Weights of a small transformer language model: vocabulary 1801.
Each number is 128 + 24 x the weight over its row's rms, rounded and kept within 0 to 255. Layers, rows and columns count from 0. Numbers have three digits each. The size before them is the row's rms in percent of the matrix's.

# layer 4 attention query, 256x256, rms 0.059, rows 0-54, columns 128-255
068:137090110121107099138153134146114131037138105105150176158166144112110169154090104087136112128133115148096146087145172165100143134150118158145130162120090162143146137155171143144133109186142133086091132134138158144152121112095098094123165155104135122135102108141093128138135156121173097115134107112119095122092135116098131107130128128129139097154085133123135121159135127094080135108140
098:093120121172145139122128125180152179137090132103124151154109082113139184149130100094108119120109144134164154111113134133139117125145118156165130130135116064101168127125124107101135141160117135104151127165118117153195170148094149121063143116113131075114133155133154133104142086153143143132116156128118086184125112117129118141169107106154137185107089138152138137099141097102150157121130
091:101146099143114124132137169113108120125137117166154100125097142105093104141148110160114127110141109147128131124121101204096101101139153129123112126109148136165099140180126112085101096132078159094129116122122099092120125128174129156136133156155108169152131090164118117125140114142111143144136112100158084100136082118130099151131134151108139132100088139123135104132140092136087101129161
087:066142105130112121136137145126099125143181138176146087114070144107112100134104132185153134136162096133142133148122135180090102142106152118085107133125136134154105159181125160093117115125088158103113119117101108130091109123160120149155102141170122188135142087155101135120142129137116113090159122144119117100149101105118104147100142160137108118121103115121148133118123105163108101125125
091:152103128137136140075112110146127151128137139133108143136134071131139166136118139123116132156099129123143114083097129116119126129108080106128146120165100126106165129148131133113148135112126117168169134145120142169153120134120169079112119099132128144095096178086119133131124139129143107071158158157178129185134120137121143088137100096168119138124131144153120176136133138123115160133097
082:167125134138089123117084120151106125131140122143133130103066139132092114104117108167146118128122117148171086140130102141117160105123114113138118131116103110130132115139078101079172145133087166111105125118130121144103136167106180142169115107135160156101126157138106151125162107123125116091133079167148100123138163126145122133148151117103135149149105113115122096101132094135105109149104
097:159096155100109107138110116131120174133131093119105171121137151158123104163147151175122138184120104116168123144110161128149170081168131170135128114121122128149129169150118135130134117136137168098099108081129088133107110075122111144150153121108164090144130116123150122174124122149154122143131139145122079106186154148121117117129143150124118128124093110128116114136146144149118100138110
101:135121132141160133155124127146150156150132066128178115078088156132110115146123137116159116096109119106159111146168112168127080147114121117128103153140138097095124154190139121144120128092109115128126124116140141111142129144142171111146152127154106124115130150101130140150118101130153162110107132147166155147163106129135109106124150127171116149165125143119140116110107134127141126124119
131:077120122160145171112115127131149149142130127090127140146105086155163184110084102090126096104111157105146146150130148140154122124112131144154105117170137096116157132100136093145133125158122138136127115148086106145168165140105113147067120139129132120122146190142167104130132091147158114151140182165112122158123118093144086137135098114123116179124112111160113112101122113134190154109142
078:110167148163144145121133193121109150145114104113117137108094107160124102123176127118130130139150138112100138134127119177146133138121164150146132119120127113126117103129100172103121127123129150138097136173103109120128144130155137139134081159140107178101184116140152130134132136152164146148147130106124128094161107127118097163147068123152120155075093116112138095104135148083135144128114
092:142139154090113102125115120108106102140142137162132074107135143113127072110130152159129180150139102108109091123105115145113118111125139094125121106147152164153105131146124166131116141101081125100125132146126144162077096124139117122175095134160115149131133095111087142177162158129136144152130072140144143120079161146143116150113155133127121114161125124108122130188110130161124145136113
077:118106123141103127168094165125120120149134145198109137134129141143152099080104149125173143150129126129115129126150145155138147123122121110168133126147105132106097145097147140151147133126107158141117141162120139150106104138136116149192094156141105139156123148140098125127152092132119173140129130128095130130096142149112148169095136141101116136153151135140120133154092113170091089121078
083:105123113128134101094124173109121096099184164123139069143113164106123112112140122184139125139134120120126117130176119142074101111099112102130111146167128124120121162171142116119109133125095145145162120127101107114117145123132114126165125158142107201159138052125097120128142131103093127096129119147118140119128114127147132119129143164142141119109129098151144161110110130148126124118114
098:121181131122158130144104087108125140140084101103108139141168107089153134150126144119136160136115107116101158141118166078163187150116104133140152113116136118121144103096174147137135122133158117123152130125155143115111088084127115114109101110091121099164128162126152122117105117144155128122154159142148140144106164153111177143104116120115149111129167142125124137165156142129156144096138
105:134083088118141144126077145124122129111149145109091156138170115091100104080082133148116150109139092130141124149115153075130145151143122138104127160189110124092123101159171155096150145114087115134116097157120156131076146119159147114090106111176171142145170140138184115141133084126129134152117143130120172092158140151133134132105184132145127128092120095129120147120155127115094111141134
106:108141140113116077098090167137161106167113126108109106163111154107133192159138117138099113111122130119115184146126143098111116158141136174119158159122127122114182116121141136181130130118143127142130116142101088122123105093116102151124112110146120130129126092087144150119126172145184135143116143118133176119095129129186109181101104121108111083132113097092112119138117131109119098115138
104:084098124099112141108141139115087134124129115124159136172127106100110127126122122149136156180175119133125111096101083168145113152102093121136143110090135089130080140120108182104134142152119107105139133109136167106099122144112144132101154159122123122095124105160159161143160129178169123177112123111119137132140120133154087083112117124112160101138098135173119131104136134144131098154125
107:178091107140132117086104144094129083161117153153110137129106129114110129125165133122134095133083141142104102149097118091122169142116124106052136109163104155121144140123095105147118178110138155107091103080145170149106167124134135136136176134124107090135103137142150100157095151176130129135154173120159155110121144117093158121150119109181096091161143178104135164153130162131149123122128
100:120132110168143139147128076135119120134111117109164164108113071152096095125145105128146132126152103115095187099110146126172166115143146158135104166132148138123093138123143148128167118097152131108082154121138142174106085109136107140077113096129145121146111129122139160119092139105147126106147162123163140166152096135129120127142132130171192104112136161164114149136152119136174104148153
103:139088155098117090143075145141104116148164115127141112134123116163152133106128129107102131183133127147122115145092121115114120161118134111103112127128110122132106106158182159117138185177120130127184094101111111150150123088145151148086094121110140143141125147158126105111161103124141118137086081133110154106142158143116142128160136189147139134144138148135117131158126115146178103119122
107:101163166143133129147074142096132121133130132134114131071159079064119162132112115103134103133149134117124131132121150105146145107107121140139139117108125107118157121101159129131157119120149142110117138124089168089088079131157144098109171121114099144150128166131104116110149127149108119135107082133159175103116133141164098109142168124113143087109122106116094068134169146116140150144162
102:149135162120137069151128085106083180105177123134128118109151118115143155129149122126128091120142091119120110141144110148160153156116124133088103141133134158117126108168148087136107125162115151085118087135117128168124139139058114143120152145112126152127119144114142083086097141107101169167146096121137114143098139149159166109124122137118129149107089103114141109136106118146133109142131
106:179139084128112119116118101126120129127093141132123157106146148143134139111109132095179148118161115107129110148144102125095134183099107103136137152114142148126113120138161157107170139124123088104133127105135128087102114142113119157122178141145115134147121110166158134115155140124157136127145128092104117097122175125142133084153125123115176076090087102140100149099116125142132111125134
106:166158098103135132111132130174122092109118069114142156094132138151160125185128153171152122131142094104110182136129120146125131150080146161073187130150110108056103125105118132101160145064110131080120093089112126140117124133141141117124123134154126139113151102131115137123135081117138115077135122110112109116156129126126148180139133104093101162145108126119113128143120158086161130109120
105:108113153117130160123106133150144109119117123171114133125152157139077116121150145124157093115170123178141139132097159103124133139142090109140128127123134135143124116132121073126119125122146172125107145124133152148130090114125151141097109130111113162108116114162086094115105126126159112156128125131157177129192157092172092137115140083147113110091111098120138159126075159110137149149111
105:103122125147119130120142129144126104138169124127114127142104092159118130098110152117122143097095089138127162124144137116143116154150150126149129094146170115111117148092142129121125113157171148135157141133100096106133148152102099109101108156125143132116098141089099135136151087159148132115131137126115147109166134121152126115127168121148128073123125129117154175148129149121118107156136
107:113112126155058136119134107132117131109128102159174113143144115140098130116117159100090115114097153129123112156119139098115128125131136075096103138120135127142120163082097116134099131139103124120156165161121092117184116100104131125092109147165124135118132165099157161123161108155160109123151131101076142117145125161108118095151157112143130104153138138143135108121108121154148129102147
103:141113096079140051114142142128132134132122125120139134104135160101101094130152115144135085118139125112123151129178092077100123113133144106109134098150120110165123133100103115130136125124126119104106155135107122175160160136131174097110094151144097106097152126088127113119135126154150072110107107168116107120142181148161116099116155110144127127091130067092100155112106152122132119114188
113:167136105147166132103130115139121136093128134107147160153152127156171125111150109146132087100147136155144153137140141138105100129122133145129084127122141121123171148172135149086152136126130095156129144155109116143107159143109156123145133059123144146099118108095147153150151141165142127123111127111090118100139102172195106051129078137108095132124143116153167129103114145096095182167111
109:127087112188135131110119146080155111121121152121124144116134132157143181124149085103150151114114101163119131153131180127117105117135130116134104126069151115146124105128138106173140148141109145127132109101102147145109111131168136087086156120121135133114108134135149101144143081150133138147098162100155110132122094115121120108158194153134158134125193083096106072102121135127179098119124
104:096156112099135148133119146144139141109113138141124130143174141122071137131114073136147132198131113111185130107125121151178059088129143125101094108063130156111169173142093125120114143161088138129140173146132110125149114147095125100135096137168084122136148125154114060126152125136113140143130143142121106152114107130120109129135088112123122092102129121113093147130164149099153146111150
100:135120137137128141145137124096098104142123117119087076113100126068139106116108128108102158100103161118128089138104143149159156106147135108160132073127127081158145110130122121100146155174150116132142145125110079141160138113136160159135108126113147121131178153131133133135083168118150125152102120133158166128076099156150118139117141124136118144059101150145070147141133130122085163126143
105:131156145155145075135118125100084118140125121081104152141164150122118114132146098183171122147137142091091105140135108144143130104145167138139150109181116098125145138142136122123142086139104106155115153115140121091138093149186103125111165139113104150100159129105122124158179164128143084133125103096147128134117120144156148116151123117128122083143130116174139136137111136134086131168127
102:099115112108117161169135119149139154166210125114124139139122164169148175129123147146133128112114145147149163128146148141106138137118114113102116108123093154128166160132121116090121125143126128116167121105156178149117115107106127125069086119140127093146129162165135144092111122138121143095123101110126107092114111074130148157117061134155142129112120106107140162125171077154153116121141
107:117160112149110145092140143130100144141104143133147158181178104126141087134113120096139145124118115135130120145119150106131179118123129109151170106129166099140136150124105182112143103135143115141120056139113161118144108129129150143121123139131100131130160153158142095141112126109133142117126098075157159156183142096119156100133129125162166146145139128112078129135131128114109087078136
108:098147105185148134130126151097138147132108142146117172135146159100129086149132119119149090133129158123148150163148141132128125159159111105141177106116094118118133121120084117107127096157098149135088178138114133099129118114183132175156095165154135171153136125153163169108092111112141136150125147102077116111115156130128134126119102119126121110130150113097109155139114130123169108122157
109:149099159143134120119142109154140124114130149123141166111115107134149109067134106108160127131113141118122170167148099107147154096156092129091120115107132123116117125084102139164131146106136157160147094065131113094104131117131146104155122105160089150095123160113165136134102148114130082103131144115151121137099143059143125166110086123135129137102162134109132105136126124171119097100159
109:142096126172090140126135172113084133145088146133154121106162130185103133111133123122129109144107166120134073170143100139146135147134107135165147138103164117123154114092100171076172135147150144147073159134174128168161113130120163145122128139122141136141140097156125193073139114151089110080126120133156148113127158141127113144103132100116129122116142145151125066120108130108138106128101
101:128170108116113159175105143154111103097107156145120107172124109126133076129121128139093109132103129115117183138145140170098131120162104097085167117100129158072190138162116176139126123116126105162087087108125179160148157133115137086123138142159109115130139149118120126120124125147111172164145135145111191163099191115137148161139140139121109108094115176117128137121114118108107123153118
101:112137145108133118120138134125171114151140125171108118109127117122136110161127158140155098159130090064078134122152161118098134120152125104151070093119179133093175102078172130141152126144128090103105167125110125121139130104137123126145120088110153130114138139109116115129167129137147120127123122114160111104110127146101143159147100150123143095115116134132132145124142160111148128148111
102:125147154121126098114145139099143111097148126087149144126161165142121141111111107171109109075088144075106121107147128155167123087171135092157122109129145142118167116108131114123107144158117117117122119115146137161118131157118129137157125134115128145133149096091104099091120195144151111137128117170139161079126126131153137138138103138099133123116113140125129130187118134138147090107155
104:111148121103134116088109135125147109135138159052178140124170138116114112117114168181111149187081140146143133126109109076134113138144076118137158118130095145159131149118106142171162118117098114122128120124102110086124113149102129156111132142093163121140140113120137127104131115130089139154095132144085165124148132107096127107159098174135132152101162151166106119107132133100135112153127
102:142151112132137118093107138129120141135110140103135101100145113122118117104152196110123128141154131167137162133144127123088112114087074136112152129089132167118078076145091147142107139130144153097146117143068141148163119186115114118129160114106172145136119119151147121090169113133160168046134159121128122124128102113135135120128120130092117142110124057164070149148160124151090134109123
108:133194170165152108089093129131069169171137161108134112145138122124125105137096135136146133130142117128140141102159129154108140144145143115137077110140113145156128134111139118169161131147120164073117153161125139127133167161125120119120130167131113144097086148146116162099139148113096106120072127154125153137119112124135165090141141148172094138171137146127123151155099091138112121132103
101:142138130156091133087080087131129146118128117082094107130116129108131124129142156174143122112158114095144125139186092112109136127125097166142179134167152125147159152138127179152089117150085151111146131148152133136135175139119154119138182104077124115184109098092116153130118164100095119113143130126112158112128117161155106099140118114167184103132166124105093173135169145092165163135109
105:159135115119135119139154160136171141153128129072122131145140061102102100137095127083112110109153158150127126107148151134154101145098138141130138137130151148145132125154154153121123128145098182123115136148147086099138157100135079126093160140134089163160116120083149107109154112157142122105089132107140127118183135196151135179132093117116139145176140137124107114117133118116111178162154
109:128107108130153155116161143104106114160126132151163150080131106104125090105138117144096143137116093144142138143161136090125138136121118114184112139129115146131101131143112103132094088140106101118096105130077139149143167142141131151127118121198116167136104141111127181101153147121100170116075127086127137122122119119142111157143166142153108138084143132113137137100150060112152148152131
108:130149123148122143119104100124153125131064114136078112112152144072120126101151096115130127154144164136089168111169131150129156176131105111127107153118142137102118079158087101135107145106121115110185137144134119144153118078142184116146109126135100129165119119101122118130149157129097097094114153160112133112155142121106137102140154144164120133128123169107131149138099165149131139172109
106:142137144105114093127058127135174140128178115094155111130117141135111082150131107135060109126108178071145153158157157132165138124091090114143111148108143136141129156166118161081105061118112159099130100098139134140121151118133083132147124127123141116118147131109158120140132136125120115098122122063116135102093139117103083097172158090113166148139179141141147120111099119124121107120140
109:150047126070157110157087095142110109154097129145152151094159156117124127168134155130173164119140100188136162130153142150122120099150162136117137151125135139166169128099120126124139167138104122113144096139121142090102115106154122160142149139117138129071148145115111115094142112087113170152111124076114130117127127130101100143112109135130115176150115167136148123113119140170144131145108
104:133126092120118117110126152136094150090087159145129170166080123096120116129157139145154121137133168167102126116101144132166103142122071149093109115108118125145122132132106137164116131107121094143166097135089143119098161108141090085108116175165132129120106111107105123085116096139133144111116135182114159131128095102118109139205163115114126108118156126128143121094139123195125116189122
107:148117132113121149104112124122108145104181144082132106157104129114165126189125115133126163096192135143076173145143146161140171130147140100140121144137145119109137166113116112124160132089104133162125111159119139140170080113124149161181171104148150122144109141135121133120136162151130116133157138102116132159111162170127073144197132073116146110136142118132085137106140146136098116088101
098:126103114148110132110139083166119112111117104103136160109108159067097137127116161085143141120126151105131113099109083178181153110113149126113165112129092137139148098124144137132083135162097094135148111105086131159113115113124171150152165117155171172141108087142170085133098145157125150119113104152159101150163097117136081121121162153178147145148138145100162139118137105143107132117083
104:152137137155081139119153123158090096157111127146108119128112121152104107134136152137137137152178110128140123156141108136161165080118082103174122111078147129138091110152113168097161115127164117173104125159131139130108112115124128078075146147121156148094105117129125111086137124132134142169131150154117108089170172130122136121105125102131154148142136122117120070186140143129138187119159
104:159166130151154094100091087113157110160137100142122086092164145116117113124100044138088132129149147148099122115181074116118123134104154107148134168082122083133165132093110136163109062163146126152163140148141114121147137094179118087110104151158099134094146098133107134134100109145118193147137115166132160160138143072115166117138121137143131135086124146116107154124125157070141127109129
# layer 4 attention key, 256x256, rms 0.0605, rows 0-53, columns 128-255
092:123123118133114166117136121118124112155163126181079096084092117120112082105140137170113139124132129129116090109119099114120111070147116133088125120113144124135075141141093145110136120123150115152142111114131152142091132107171165157175157154137107113147116116138099138164121136108071142128103139117126158146130162108157134158125120145113119108140161097096108127129140093133131155134124
089:184152084149155152155094113104132120101103082102142133147120144098157123168116126091145101131127154139130105146181153123147155106122098153150142161121105102129149120125148126174113151133166151117116124106177108114113093104113104093111091121108156121103106148124133114102132106125150129109158107128141048094141130160090138103122156159126125138170142168115116153154108162129129133113141
078:126102146116096144121137130117111108112189119138113154152140125150157107095102148141096141125174132143110132098087101120125140113122157095082109143127088153114148148106105123087116105103152145146158122168104131118133118132154137152123170124161124142133122110097082130180146174131133061152138143167134222130111142078105115140115105135148113114122140119154123113155113133136138137106092
087:114151159136127121110114127096118135064139139083111088103112141153113148099125147139114114127151128071130126106173129123108132124127189078108143107157125112132093130144135101147153113146183131135123123118096108128149165094136144125105169105098097167122119100117106134118130192115066093132127161142102110109135121094120103146120125101138160140127127085159122148146140126105162122102131
084:151149177172114150119158172164104110126119141076118133119160131132152081139150144111065081142149095143098092141116109146145150143125099134103113140157117105133094139129110140125120113099136086114107120155147135110155109153183093073146161133180115146143113141161094161131167134184119104157123073126157155110115157137129140151099136128117177142095085116120143165160165128158125131107156
118:102094124110121150128092128152129108165095108164123163142115119126130155105116086105191125150103151143132113167134117140127118166131097167169153090074106140116162130130150157092121135137127158112117169123149133100100120153123104172128072147111180113105138191111164114091101107123128168143106152137133107174122145135123124130133128133118115156162135157155149111080126112138115137169085
105:122165111098162123100115148163152106133106123152070119125092155168125139115122139175145089119151115129112145159145137124148079122123182079123111137101186119131117101120088127118117116086136118104110138068159112151140168147138116099156116090152137117120150108096143111151124112174103126150059131119108127168133101086130084095122149120163111145118134108117138109177110107162124130122138
106:113128127146135173151067134068122129143152136154154155098117144106137119123113098116126119115097091134142141165118110132106098156122132133156105093098183093112157182166123137141108123118133141063095115169128136158128130103091137144127147160133115121109108153128106125137092162116115096103139126183140126187104115142110157094147101113158099141139089066149098151126127128123184135120142
065:213163109114143093136127144103142135145092058126130116115144114116100120152157135082127088156130137131141134109138113161150153148153135135141126127123090097131145107139148115133124174140183121117146164147138149118123091133101141100139132159128119122090153109158121183123111157142150145109140104111115091169141166163121115103098139115089139074124104146125173135154141155110120105144121
067:126118123102142149158157106117125080138107116161160170164158146103119115126075133103108166141099150129146108136151149159156170107130124129177144142163135138132166106110112131190168130131102127076128108117110122138129103122105135125091128108113128132131128152137158121112120149120098115103131122172100108196087143142154128121144133161114137132080148150135099162108156134130095127125129
087:098142164112113130086098153126131145103143123088116118102108108118113128107137146106137082141146146099098100131166120117116115146093174115097143133125126122129149158163120104099120102111184100156118146111107110125141156134144125164114146080109082150165163079122115130124133112139102101135163138112152092102158112113137109165146097115108134155111095121112121126145139109110161125074148
073:128130095133145117122052153118111135135119153158126114129133109107119145152120112159155119092117137115125134129159105167117154147097114151151118080148147093117135125102105136139124168207113144104118126115118132138131134100107128081103103161132156087105148159120118102107144100101117131113089150162147100133128132145151137099163135143151147137105103139115134106155078155155170136167132
082:167151127131120144113129096131119137056150122110142119124111154169137135090146128139080124148175102109123137149139103109125129087110174093114109171160139088127096103141172113164114118141140148185128133116139127136153135100117126118154177132084115149148156111094072125145129159137079089130142176143133167082113087106115138155126097114137113160148133127136161130137138089152117142076125
079:136114113097146110133114124104121150112109130152125170169131154119094116137125096102147131123102131135135129102121138111128102154164128114128091105127099112119158096119115127055128129159138108118126152106093124116100112172090173139108107164121140086105117182097152145123135129115146168153136143102149123168122173103134108115139148112105114141134146139132135118111153091122104125177119
105:151078065155116126134121138137182124126086119087101086137147115111132146100130131132104133116139119137194154142124149078115147101135135125109107142145099105142112122085112120132146127088113156117100089151125093111120166120159125162114150123159164141135135128107094151139164153092160151161148107141160117095122176151174149133080148134139122154133116135163149140152173124126127111166131
098:158130126090122089110133129144123146139139139110104141118117138155104177117160161133088131123135109121095139106111141108112145144141107165155105117149150131130116117210136100141101117117099109165113154139155101153098042151138140099099111148116111135102108112115166118146060111156166144119145098037135114138116114136112126173113172102154141140138176096108111114124133145116081121095094
105:100106176138103082115114178137106090118142106090136088111141168105138086160107135139137096162115132133138112105162172173167090151099141092156154118135124097113115108144127125105102106123173151122133138143079133161126159115140169130121156097117115087113154107147132122162134133133131125132126123114172104137142156112136085109114106108123160131121110120106127158101135141105082144113163
108:136163118133131145118113164094160123151152116172103132123119128188073152111111128076115143114085092111134151117129119112129147176080113131107067082171125123133096132129135125137149154146107148111129142124094114112151188153140102133116119146162167120078175153145146110149115135156115154157103152141070155135137071114128126104102140165112123085137179117131130172101088169097141151130140
103:102140131127139070141110183139106126121110161128117135132134128108130091142113155134145113109147110146154156169177132080136136128089125148147106132130132135110164129134121163114164132097100180097100133111158183122112102143168111108114108073122142169144113158154159123121094106126142156135135151124156107142146101147117136120135140141159147121125163122155125161134085159108128118144141
105:112121136121100104122114104106172103110102120158147134136126102142153150161146138144124149164141131086173154142107083147149129170166106120085099128130148115155115092189127184170176132101110128102151138130139168114105105148124082121100116133173135146099128135189136133138123094117124125120089091122136138086099133112139155125182109130130204142142143092134135130178125116145127162126102
107:142138143114138115120082153095132115128136162108129104094102074096117110124117171138152056175099157118107098087126154116102131125095100137162149129149106119129150091131145150109132174140124162120161178118087145137095105106152124115130134131136128167139146151151127110120099127123110087143174126108097149103107139071125105147114157139116104119104110119099109119118163170081114172130153
105:140172139141121078141118094094134141113115105144165129133131109131152185138125159157148172133160112128129035154126132141132112160108149140095102138106146129125138110133154097109126144127114099133125089110108107131143129119125130178145169156132156147150113153121151107078123128140108156146158114137193091123132136134137131107153103131139131104152119110127128146136138160099103092132152
109:127123148109125160127132126125096113136097117140100127119146117118117106154138074134156135148117085159160117144069126115150108130077143116111160146105133143143121134130127103086135162126107155142139135126143139134159140108141113105157128165111143145167134116129094133118150147132123107077115143121135138092174142109115100097164093083107134177119103095106083139135118149123133171184097
108:102106143122121136122116117095141173140121121116081136112097126152156144120162075118151103131120122134128131175135147138093106133115157131106126128119145087123115151122132119083147136078102151068128112160130137125179125135155161104116172080116143129096191140095128127112125108115140121114132123119114088121135139140127127115146111147117101145116113139144134145182137153128108098118094
103:076150161135095132100102160174118129178134130156109155140115140143084116164174153128123110166120138109151134141082164134148116128134095103118120187116099123142156071102119119137145081116146104148147131162080149136126132112121098113132116133100173085134131145144111113124155137125174117132104121105111100127156121156145120099130133104153133111130096110110103149146082094144143137147104
103:098095130139073115145091129144097161103156135121130095118134111109134110098141143134132104093128119143085143096108149099135116177168117097128179092137146127115124125102152141107135080163129167103161134179130142121087125072115118142107108135142110143110163111119142155142170110159085117107119118145140102108143182144123137089125181116125134082131142115164102133163101179153155118119127
101:127146115118097127069110099095100155130184151108127137121154113165151114130116098125120108133147110138153145122110152151141087111143089161131157127134146105155140108171111130084148122135108114148121146104116119144178174101122108134114116099164115100108097136112137131099148166139124101126147128155067125110140153137103128142120133118134109100161125125122169164143106133106126113129128
104:162162121093129079155122114125111077115114153110148115142135135137118070094126124187139133131136113135134169074153135117130159131144143106101108167156166122130098117112151085118110142120109156182135157155135103157171106127155149128123135142158119149116149122099144091131126155144105132103095087092108117169121156148129107122137135143122124118110086149105145176093147111117177128119121
106:168115125118144159167116110127119082073123154162120155140150126117136095151140165138147095068117115093131137123155106105131138110156070143108112148162098132109114115159124120091175138145161147098127118099152134156126118137117121161138145123070145100111134140139123135167125120127140141126094130145111079108131166150119074147130120118143117133118133147145128114112173082138136143126134
106:122144050134147131111102140125120093138144166127146124157094128129160168144130104168097122184127109120116158155122107137156100137172114116109127146111071109133157132109160127134128158137152165115147145138172125135119142094109124136076132129118139098114128141155126149154156117142126128115146146096157167116108160177132135125131137139127145106134097123117122126102093093086173109107139
108:141085088098119115120116132112124089131132133137100123154105129128095139133138127113176165172121122122159128068150113144093147121109152080106107130126147157111162107145128143089154166152141148133124141144105084124070177176120114164147135125136144124141113115089134104131093123148124148133150101123134105150158122098077166126126114115127101132102112113094121137146125151146138121118112
101:141140155154086189157130102062093146104173124105128105156148137118105121128121174120145142147137131122109117110100129119146113128144123157100116119133083134183134138112160146100142159154115121181130119100154096143089149120154188105134147116096104116105080153104126156117137102104164156114130150117149171184093126090154078133094137181105143129111163126126159116142108168152123140099165
108:156125160151129128136139111135089099121121147126133130127147115114113157121124134142154077122130113150132109114141136113112134086150180120129128117102145140129136120142089145120160136154136168145138111155136111128144135112092139100160149117116121099065133128149085144127172151111119099090184168092182143095146124083152138124161171085160112110098154164141129148129116136133056125112159
102:131124164140145134119119128105148143123129112158138143129125135150150178119108123143132142158169130153155160085120096096131093128133146118085145066141115129087128126125170111115093164124124111157093108135114137159090149127152145110137120102147148149144139133141144116137104155138131108128131127154112112109122138067134102158102154138163151154164129094151154130122156086140137118118103
102:118118141139132152134153153138128147096111045082167126130139116155148125149106143135131115119097113103130092102136151108104119163102182110108145090109120121127194083122101146145134082143112148102127117124106101119111126159140122094097115112150130089130162121138130133098127127116146140132131094112117131116132143141076155118162117140173106134124149148150140147147124138128111078136139
105:151120124141093119118181110086110111135126125154073139113148122132124146135093148139115092146141109109126150133166120142111138170115147139154182148133087164121163160133108101151129181159141170111064117093090095099124120145127140114122143097082160152130121108146091129130172174091135113123129082077126133170122143176124134149143167104148138120187138130107119127140138159082123084128135
105:110125150188131124093180104121096101116099136131114154135112113156108152156096109089105117141121113076117130114171090088133115132142154144160166135157143134150097109114137108131121098136112145156116160128108110126103099121116138079118146185113143124123138105122110129152092113128141136165148169131170169096086143140140105161152127119171130112104150104122162123136130181127166162116127
108:131106163148116105116118136094118110168115104115170150123122102131101157122144154121131137137115142092095086178127129114137132143129124136104099144154130111149147129101106140089157162107151157142119138134159125181127140170127119175134117147118094120170142105178059110105150158127142115089169151120092129127118118112126126107126145076111147088151140110125111083127118127080099132112086
102:135111117129111150161132121122145146142098104148101172170134170140137123133151094103124097141141145090139166072114108119127137148169151128139114132091135126099120139143119118156162117106127112118160141144104139114145123112145122153148149092056134151142102152161118118108122175163091128133129119146162159169125128124114132135126151144144125077125150143073123161113108159103121113133127
101:124132123153185138119089147153129138126128178137187109119127099153113139139124150176184106158115108122093101085132106141129086086136181138133109100138155113097125178127075110111128139127135131132120168133118137173134093098095127159141129090110142105080115101119113112079164140139128097126122168064129137112159129157117097093112121160148149122146113088119153124126118138132083142152105
108:133154141094115164114149112132133109133166128154141156140165160097138088058129137145145154104106129125139144127145104079142119102120118113139131129125145085139118085104139132106112116126050159129128127131147132142105147118130104157124133146093155144121107141135150136114094170151121133128136124110140141099148113107184145108120125172161131112098109118110101114144151133137129084148189
102:076134120145100124112194139124139109130142111070146158122105160079137129121152132131136141142134136146106115126131145139136086126118142166117159127118100109097074137153078135155150083080135126106135123106129128082135105184100154106174135164161108124119145110095110104113135144122096116168090155089126151087103161082122158126139142122115117094145135126140114114134153122098149146127112
108:169131143119135112119099121127123123141127089111128148124120071144121091155187138087119086161126128161105138101130101137125133123136166151110145132194144123107142085084106159179098119143112139135132137104138135141159102119153129115146157127090135145146145105159131152120117094132171147104118110167162112138102134106126109108117137153086094153117125110162114136090108074102134129098110
104:139109157166148138098129146118086134143149150097118086127126140089141151121112092116137119109092108145099145089107118138093153112103075129139122145136134147144114138115129144176151119115146139112088131131149124150122132127123113122118105111101105133081129155132161062153160131135133127106081154139128097097104147114133191089129118114174110119105113158135122181097158101151114124124148
100:150143170139146140166114110133118146128110123097133092154108165106158142110113148153094098119125126120139153141110142110099143161131096154130088087132134131114085113118117151140153111089100167153141134103141140085139117158136133116119108128093156089172137141114158128117138137105149090107137185143168093118177176118135076069137123136082145086178144168102115144173170145136113099116129
103:144110143094168155154148132142180112151109125097134134142107138133144127125103092163108129127125127130121132126121097124128137125112166137122098115051117168112134174114167196123136114155164142093112138096115123093165137129086102151095110176127086153089118126152138105152117121161129103100132089101135120066132157111167130163139101123125119115155147115141112125151154132134127112135112
110:117139093122149127120146116101111141145074105129119098138110148102136130122146129080126133113122103135128182143163099128149142149169097149133157095114134104128083115189127116123116120126163105120121107129114130154163125138141134168147125100110114162200104151139129139121144117132122086101078143140143158090091079140156086139099147120135108125105147139149115156150127095155128141103128
106:125137144113124164140128104143127115131067126112114148153153206141132146113131095134156141103172161097102132126126114157102140193129133160137096100099132144133123081135116135176085138145114079129116131145144091154111117140101121145113119132087090150129163145085115131112151147097120101150163138095125165155121154121129124128161131174086105125134159144155088154096108155142155157135158
103:163142189079151149131141125105149112099127140058119134122122160132141086111113103103075157118103135140152154108134156099151148114126140120134122088138174134087125148116153142089108122103115140127142132142143141079111159111145049196164148116137121102089100131126118150125158141086114133115106129106121119125097129157113128089174159141125121114135143107147142106115097138102112121151141
111:124089118127158128120100140105147124149166157166126129126150101157099133153155119128143141112118157096139110120120164151100121116131110172108123132090127153153122149151121148139091149116141165086115109164084171122138128108145127129145136108059149133092167128113123141113145095127109110135098139116157140128095123067153100131121132143114121114136107126151144178167124091185149123113104
104:097082156152073148150117154113168153136144116118074146140119082135102179129135109153150134122150123098129113133134108196179143151163131147100130094131186134112114144113123126132105099181100142199166115127123181093099133145106162099161163130126121133129139153090126137114120134153131112117118094089100135122119104147096090171133153160131121147126138119088118149104111087144119110114155
108:174104108133131153094088163096107129118137142133133105164102127132154134157127134091128113093110158071110135100174143134183150148139130132147112146078164126146152129122121131131171123131121127133107111115149114115161100107136092130103148158120162138136138176089092095104135135135176138115103108098137099170144147127143138125131123145169186152163077147116137097122149137128107113106111
096:117127127151120140120129153166140146118125178102136098131070102099128106163139093109173173110100152124155150108117134119169155099118151105135112133158099124123140117171146118121104123107173126124125102125100083143134128148163154139084133151165110147145122097149143111137124090149150122151177163124131108163114134166157100091134132122111112166104148127095129172128128105145141143094111
108:147074120125122105119063125145119146149127117120092136140108094141136139111122168113116159152145129099123142149121092144085130112117130125128130156159120150126128111138143149103115099133112126130102076130128159141120161092124162140127127121134139082102145126110225142088146169094153098134102142121143093116112110112060078151131117140127099118097118134109138096129134151116124112127142